config = dict(
    num_hidden_layers=12,
    hidden_size=448,
    num_attention_heads=7,
    num_key_value_heads=7,
    head_dim=64,
    intermediate_size=896,
    vocab_size=6248,
    hidden_act='geglu',
    norm='rmsnorm',
    norm_place='pre',
    norm_eps=1e-06,
    positions='rope',
    rope_theta=100000.0,
    rope_fraction=0.25,
    qk_norm=False,
    attn_scale=0.125,
    bias='none',
    tie_word_embeddings=True,
    parallel_block=False,
    extras=['capped logits'],
    init='orth',
    init_std_qkv=0.0294,
    init_std_o=0.006,
    init_std_up=0.0294,
    init_std_down=0.00424,
    optimizer='muon_variant',
    learning_rate=0.00934,
    lr_mult_qkv=0.5,
    lr_mult_o=3.0,
    lr_mult_down=1.5,
    beta1=0.93,
    lr_head=0.00955,
    max_grad_norm=2.0,
    warmup_steps=200,
    schedule='wsd',
    decay_fraction=0.896,
    decay_shape='linear',
    final_lr_fraction=0.0,
    batch_tokens=131072,
    max_seq_len=1024,
    doc_mask=False,
    train_tokens=1059000000,
    max_steps=8080,
    dataset='wikipedia_en',
)
Each number is 128 + 24 x the weight over its row's rms, rounded and kept within 0 to 255. Layers, rows and columns count from 0. Numbers have three digits each. The size before them is the row's rms in percent of the matrix's.

# layer 4 attention value, 448x448, rms 0.0419, rows 375-383, columns 224-279
119:140144127114131114174091115164101142095145120106101111142102093140125148111142130148144152100088092146134122126148131138102145072106128136128156091105124166115123147142
111:146114146151122137144116075173108141135118100101087164135123109136116100129090101107180134108147172096100156106097115151143101075139100107133131124102126161098137160107
117:140160170135136149091116148140153152145131105167138134181119157173153102154097149122135125125116117126103118125138103147173141106136137166121136105093141099108114155103
116:160105099149090163121115075108133105102125100115117128104131126154100094152114114138157154134124110120137115156133129084157139146130116125127109138112100088119163089178
110:081114152126109116149135075145141120080132130135123162124137106152164135104215137117126125136177085129096119107142084150126140189147109075102119152099091135128111134150
118:158176139137128182141133112086117174111150144157125164150149125155139083133161160149179155113147149130148170130131134102113151093140146142176139125123124105121111095112
113:133174140158155072130131155142163094131130160131154149114135194109128147152162113135130121091154144128086112132137143064113156081140143096121123109119196116153161103138
118:111161081132135155177157090122105124092122087112162123094111096159116163174110120149119110124140116135103150124111107166133086140129098101145104148151101103116139075117
115:117109125121132111125130094143152082119116123123114152112079150159143143148143137096150161157128100103153117122111108118134145133140148138155114148127165119125100153132
# layer 4 attention output (transposed), 448x448, rms 0.187, rows 375-383, columns 224-279
140:170097140139124115102127183113119119075168117163168129143138113123141141165145112097072189153121136092123093083122098142134109174131101123120113150151165113145113180135
133:140143144100086129138077120126163128095110167100172101104124100157141146100157141156131092115133120143110148146089107099087142173117102119117152132167118190114149116092
134:104131162116165162118145113086133166120125146130129149155139100166107115116104113155133126095085109133143115120133140078158131105098147138144152142112113136129144069150
132:171145141083156121168105089128080115163081115147104082158126125113119113134113159107157128120156099105108114164162134133170120096138132112163127132139133171101157123110
131:111140063115106151091158149178141129120144107124128178121123113122134120133116189139120137137176121159143129139198116110163171163106109111152137150130127139103092149143
136:116116149147172110129077134140169170151129069142106125123118161105153113136106142100099157134106132118147106114121106133113168132126121095116127144155155142136154144154
133:173145092115125095124138116144099154111144116125111109113147119133121083139162105127132136147131160117145148085118126171143142086117092104152123101178135132143092160149
135:114148122136130120147082135136159191146092146118107127166114138091198116082126078135141106142117076203122133128098121148113116122115149133146154162118154146167125140156
134:158161141101103129120116160139131131108126136110137169131178160128091099155134100177111105107122163100142147132118132113124099157144136119115120143142116134118122106146
# layer 4 attention query, 448x448, rms 0.0447, rows 384-431, columns 224-279
072:178124128134139130127161128127108104140127109108125160102157124193084155128132112085101144113147132115130111145125101152162146117102113127125141139134115134116121110127
081:158138156144168139134101103140120125140119150128124136154096099107150120132130124179112085156162127139154096138145146104129139126136068144138146130144087050092138148131
083:168131145163142112165131086120150120120074132153162132144120174114096124170117140102142147147126104096114155100163126121104108141124129160132115102156141129106148078141
083:133091139131111117111090144112173104146108129150114138093119093086131134106139134170144123159142146121174087117120139121144160142143106136145161092134094130079170156123
081:148126150136124108141083086129120115110122124154128080083144161142131144126125131122127137148110151175137124167134159142103146152126095120144104116134126137108165131113
097:123081133140156126121153131144088138141165155167119096126104117120118125144139117168178075129122136138124156075157105125104110175093131120083126123129122143101156168160
096:152146110123159141162117153102127089126161105102131115114115088121128126158123101145129134097136122176133092121130138180090125116164131135138165110148096110129107135097
090:144130101108098139128128184104155123122096162090132159102132125168122146117114110133153130144133139125154064174109105130133099120120107093116119148094130113115127144144
092:107099183148104121107128110160119172133115096141098103121143161134123151127152114159142136151134094125105150103090140126132141185148136155137116132142118118115136107092
143:093130121136144106139137112153137107127146107107157107136156144102129139156105111100125121143101122097149115172131110134126122108096150154139136105158100140110143130127
097:173145144129135113152138116142098131090109079122151148128144134109129126145127129143101157144152122159120122054079146126147146130104156174174127113133150118184102128136
097:088092093128143136127110128119118141147074128121167107117142101117143129085137148128111163138138127106101131125130133098156133128104146152128089100132130139129153155163
103:172148132124117104091138127152115150130086120130165143096126148104093118103127147153155120134127134148075119157149118144118084165116114113168094149181150115168113083121
110:135146126105102134137153120145135170125165113127088125186102075158109163126120125093116116147163096154135147141120152126142115091141123076125186131137157095129106109124
116:135148126129137110099122118137099145163133066167139149110121085143110127121128094130120133092119122148143110076134141124116110138147116135173175096170137123132127104113
094:170119154159088100108147093072097131140125099129139160117119181143153136123135122137109139129117105136113125123117119133137148153081143161144130147144122100143101117090
095:160153139145138138129109147114141072128163141129117112111111154147112129132131131141162142118103184156161165143145119137123110155129102105139111136150149128085149163155
098:154148141189094118129132139142130122134161129181113138109116156148122132125144132123172138123109109128116123099148111153117085131102144079150122092154167137114126084122
097:113126131126125138082066075159109160145095158114091111114164130140106114139100128111104106079119148097118115137100173131088145158131115152161092150124120136123117146142
095:074105123105125138165122148144164153077078150123132131084129114166125134121121119143113124101117142128124079166129088107135157106143103164098126130055117192107151144103
103:164160116113117128177137149107130157136104158135165159146097098102155099133115122143166182166128133080103167088116113118112097141147117116135147154150115145128147133114
108:133134138140122116090117141122114118174121159161137175135146099131139099147126104154131121124118122136134103095073144122101136145095086167123134167109139123117139147159
109:050135086162137114142121137113162156136141139149142143135088089140147152136160134131125120102097111168106139113161139123127157138123096131082161131118115120120126122163
096:152107141138154126135146167130128143108113171132127104179164141176106117128124120157100154111132169109145153136125145093105175137143138143107156112104094120136127152156
098:107107113168144117122108093148133115109118112155147115099137130074133088125141115141150134148097099144153153142134138111116128157111138144150124109180153156089111109114
104:165147139099126109174140142133151129122121126124134116098119136115110157134111119135177140120163149138129178159124132124152098060104142106128084095140123162172160154113
102:180140132127074077124111100098086156102119148123150137136140118126168164128110126169090135142131115154104135157132142138160150112100131153172119102165151111165165123133
108:172113098124121127144130132129142152129127107188094175160137133154145124133134137091148134115107095126115132150139161193124106162122130109134123121101132099083151087125
104:103117171132119121085103116106169134131097105104110119147125159102124149134101124141145163131143148131165084109090136118129136089124124149124109094125121125125117122111
105:191133101103117138125106126136090092137158096135117157120142143136140128158137121092152155151103140125128111135143121197134137123105124104130134112095111093114117114115
100:170124094100083145171166172147101125081128079143160130152087061143144120173139120099128137150140116148133131141113133158128107122110151111137091089086112137133156147143
102:136131125115123092130107161132126129126120166122131112152122097129137082140138155122127107078146145174155070122140148113130142088092104131080136168118135134127128147100
098:199102146145120121102126142162143118157134141123148161081129135128130188123143148170127145131119158109126147165112099131151159141153116177125142173110154093138138109109
107:100125137147138128147170097150145144114096128113120133137134156103157096147095106134142143125113140149121139140133139119130114135134132145138111104160089168133097118116
096:148150107136136150123098110115149120168111180129147121087156132143131137125153119138116134084103166133142115165170127134144142101104166108115130137082155079157154128112
100:162128141107136131095122117193135122127052166114149135147102112136110121127083127149167190183085132131130164152106130114157108121091078096134110093099147142127144201118
109:091088139139148093146131101101155135093104102136161135092116134155159159158095096120121135107086160163126100150132135136118163115105125121099152127095101108101135140099
102:159118121144141131124132112114132117146161140145153132099133122087162114122104147141104101127152101094109138096124130095104145148190143161091169136119132107164134128152
103:119144129137144144157097114139150104114184085119110114147188144087108111130110120116122076081145096125094141140119143141129113129152141144126138188144132134139108123112
100:076115153088132119113121168127141144115081166112108086123098137091144145143113101136132133132099139148120142133140133112080160114121117160125119118185114147139149105074
092:173120121125126084126128102100071111162147146153154133140144118158146124170121123085101109128133094105129100131127135116131147112118137108095142188126157136102137107148
101:096127111129131134176152159119125133120111150085107105100111128121100175117136152137149122115125121206125137180149132112126153079124107122070107117135115161149179126122
104:100131167130149098085116152155127098158131136071143099153115103162126118125142133099137125109146159094139056147111124126141152121111154124095147103123126177100111148146
105:143120125140109163176135116147146111141159137115140123164137106163128107120142108112147170102102118157131152128139103184092122180129169092141122143090122072140140120127
107:124155117132130147101121153129143151169138089145103154148111066160091154112093146113163153132124130126168134161109163151132175126109110123127119096118117130177149139118
103:140137091099133104117134117160139111111120066161144153142136109124168083120105107149109147159116133122120121089110164116101112127183136150099153114122119120121140113124
110:130111101137175157119149120140139119139136131144155162115152128167163093148161122118133131141124102133132157128099098114096124193121105108152144107106108083126146142149
097:122108150085134164168145143150169097117150156159134128121122118132109108114134071142095114155103124137104107145171119073118095098128148139084114142102152134129156135143
# layer 4 attention key, 448x448, rms 0.045, rows 384-431, columns 224-279
076:125126123138114140147175119127109125108116115110155136117094164157141168104142134153142091117107127121162138133108147137145110163144102174139112115101127156095141126119
083:134126096135132134129155128116110155122129121103099153141159147132116092151104093109114145104109116122112162086152121125129159117148130124104135155098135203153118098146
081:136085121125126145101119138106120087143160092128121145112137105151182116120132125190132145106132163081103110118140110131139132098146158119145169166118127117097042161178
079:194103118117098131147167151121118154135157118139106159156158127131077154065150161130097175134112140132138097161191156115135138130105137128161120124057196119111077107158
084:174099151166123099153161118172173146148111135118118108123136130115127105149125172119164172182155172162121089174141167096175110101156099100113148170154149096154131111134
100:185106163200131122133112115086106099140121170131116100114118111106150141125138127086102160095108151111157128132116110142120144126140130125137106122105154117092119191110
104:132172115093160139146121152130168111104125064113153126153148136121125105162151114168076087137143107162115121154164173119155117156131114125152154132130133104126126114148
087:122124130153100102155107159137169090099125127128156186179120128145165138145138094149121093113144138168142160077119129116106129110087128130123133156149100105137101179112
119:078067164118128108126127080121125152113170156146139093069090145092147142106123135091132140135138130100117137139092088137119098143121143118135135135129105177121149145092
089:095129138140183123113179107114116142138122118109138112141101097128167143139133157111151160155119124118110091147163108112117116139151164124155173143084091156116106147100
101:122153136127092081178145119130128086118119116139126134132116125138145127129123118109128117111159125172126134158131131120120109181122103116131143153104136138114168130075
106:134079110174159110124124116097128142072139123159124093142077139129125102095125136146117147119128117170114161169121126145136132173137100150090137105085065116121132125146
099:131089116150138172148172149139144139144112090119135151103128129154148147123159108129174171156118137069120147114179083123109113120123148112101123172148152172165154162109
107:118125124158147106119133156100102131140130169103127164114120072104150145111136111144116095168111131158114125154121138107148105103127114131121139137144116147099152123138
116:116154108128115131162114106130105178142141127135131093141122092152117099129121153176110089113131083134121151123123115133112132183140095129135117127110109080127183138103
098:137126102125147093168151121099089158136093099132150141116123104166172075142139159139115154166092127090118146109109108096105148167140098088131176145100147189081155111103
095:131085129134131120115152123144177126134140117086060134095162174142111104136150110121150137145111149132143115124104100105145156105100121125127116108169119107119136122155
103:113146147116135104150123126138141166181103104087094117107155132137144131122163124168138143137106128099087146079166076074098107082143159110132166112165131160164124106170
109:147140139140111148134077118167115144111126144117085100168113138156122152162115120113176094115147099143142118131171159138161155141163088153126119112123115091129156058184
092:113104073144130081133095163160119159112173139137108094160132112132113143142090126122136166106116110188170082100092119127125135105132108141122146094132146125118153136133
107:104149140136169093131150146123113129139141133089096093069103117146132105112116114179110150105119141163136129078129125128117096136159170110120116100159105097112165150143
108:167092093138042133138086143120123156083148100155138102148132140118090165153130135107151107075133097121115130116136132154132136099127093150105149187124099115105168135119
106:113126112150159106086103149120160102105133122101122150139121137117114134111124130124113136165145136171162046130118140114130165104110139085098126136072148103116113153144
099:140126174112113121166122160140144127090124132147145149132164139135096137166120081101144085115173093142125112121103160124150140151117149127128135105162144138149143111116
098:137171107147099110121154120154109144129129065115113100129129148154141123120147107088107199096131104105151158114150144134130136148099089080151111138157145075140170103099
104:112113159120156155138122116103150131119081151107151110128098168109146121125146107133093159134113140129140127112148142126155112142118167116151126165131159099141053116119
106:162132079166115126145119144138095141157078136101083110103156120118159172082126160176129101156101125115149103169123132141151113114128118121134118193173153111132154109107
098:120169118120129109144083152106132168122133125089133137101160117123152102153155130177098098112166147140133152084117108117103151116153123147162145165143082157167116111122
107:183131113180125098136120126196140109148155129143104144139139107149148106158100155114163136097118099146126089135125142098147135137109142155102137130095156120139171107173
107:138109167073113121164115161106127118119097085119116141107104135086130127124141155107172094198152174108091153122104157143106134131108120135131132134128093160116117144124
110:118153124115168115091112117144107166129115122136104125156129126115137125143094123147148123211109111144150128183109122133121113146130120162142116118131080111126120103137
097:146107112117096149113125141115129129145120166100122106161105127140107182153109140111137157145130123098117093164132173122165144096098091140087082178124142137107128105097
103:151111182117069177195102159137131177110114118129145116155128112120118152063174147098168152124107105133115141138119133135140125137134114113118142179129169160152141118138
104:156139142123176119091153148132097142076079100121091143129094128099161139131114125120144132093089131157119111131114131105164129179124156152140202145095086119131137120102
106:151102133161138125152103125104118129084115174138129111126112140128090148171100118154165127132136100173133079096114129090111112138115142160132141105142121082117116100143
098:121117115111094139144134159149136133113110125140107098138188184113124124147130124111028138058136127129151175089123109175128123126163154150091116116145101160136146102138
112:111083136120164092133153086129116095127087152131158133159130121103120125104110128064107157162144102144141109137126115094141147141150096097130117124091143127118115152067
108:120116105086142164153156186127151140142157106136058119093146073121131093136128146134178103130089104071108178128112128150149131159096122118163126127162156127128108106106
098:084112182100160142137138114098118101132123126101117133117129081086108107148113109149155159131135146105090133150137153150136110118135120116178162141098148121103122146134
103:141125149111082093144161135201156115115178128147125154129148112179133148109138103121128155108175113152154093101166129130157140124125139153147162167129166090159165141080
096:168121111127148138097150132094140083155074168137102150145098180108131162179151164097144151201123146136119096171121130121162113108118105141133104092097091117116178163100
100:129116127166080115137149065135130126139129153184112127131143132124119156103077104101135165112124112123142123134121134143178128098168108146128177149144142149156137114100
102:117120139135134139083148114138132122151108099137112144132127142118125134129138124104124136083129127112083114181112109146145152121146097137111141146130183165113133166139
103:103174123117175090125138107116172108140080201085144151119098133136141093145147109093085089159150140132143161056124146103095136145137153111121117139144085167126122130123
110:147101134121076109134089100157137157104146137151134117121156113120101108121080178158154109158139143165126112137111146130115105120139127161106159135128134128140128131137
098:093121115141084127164118128129117092113142115156139104135099122120097161126099106139116107139128108125143124138111123091139156159126073168107126133142118091132153130110
110:093149068172128140135149117110109125134163130138149114113136124129133133127114157180085117084120133090124166063125136105083142133150106091113096072154172128120132094119
103:141086132102191126106136094110146128136125104164087107141104122115136127134162131136133161128129121126106132133073097137091132168120127168144089090137108111066115135153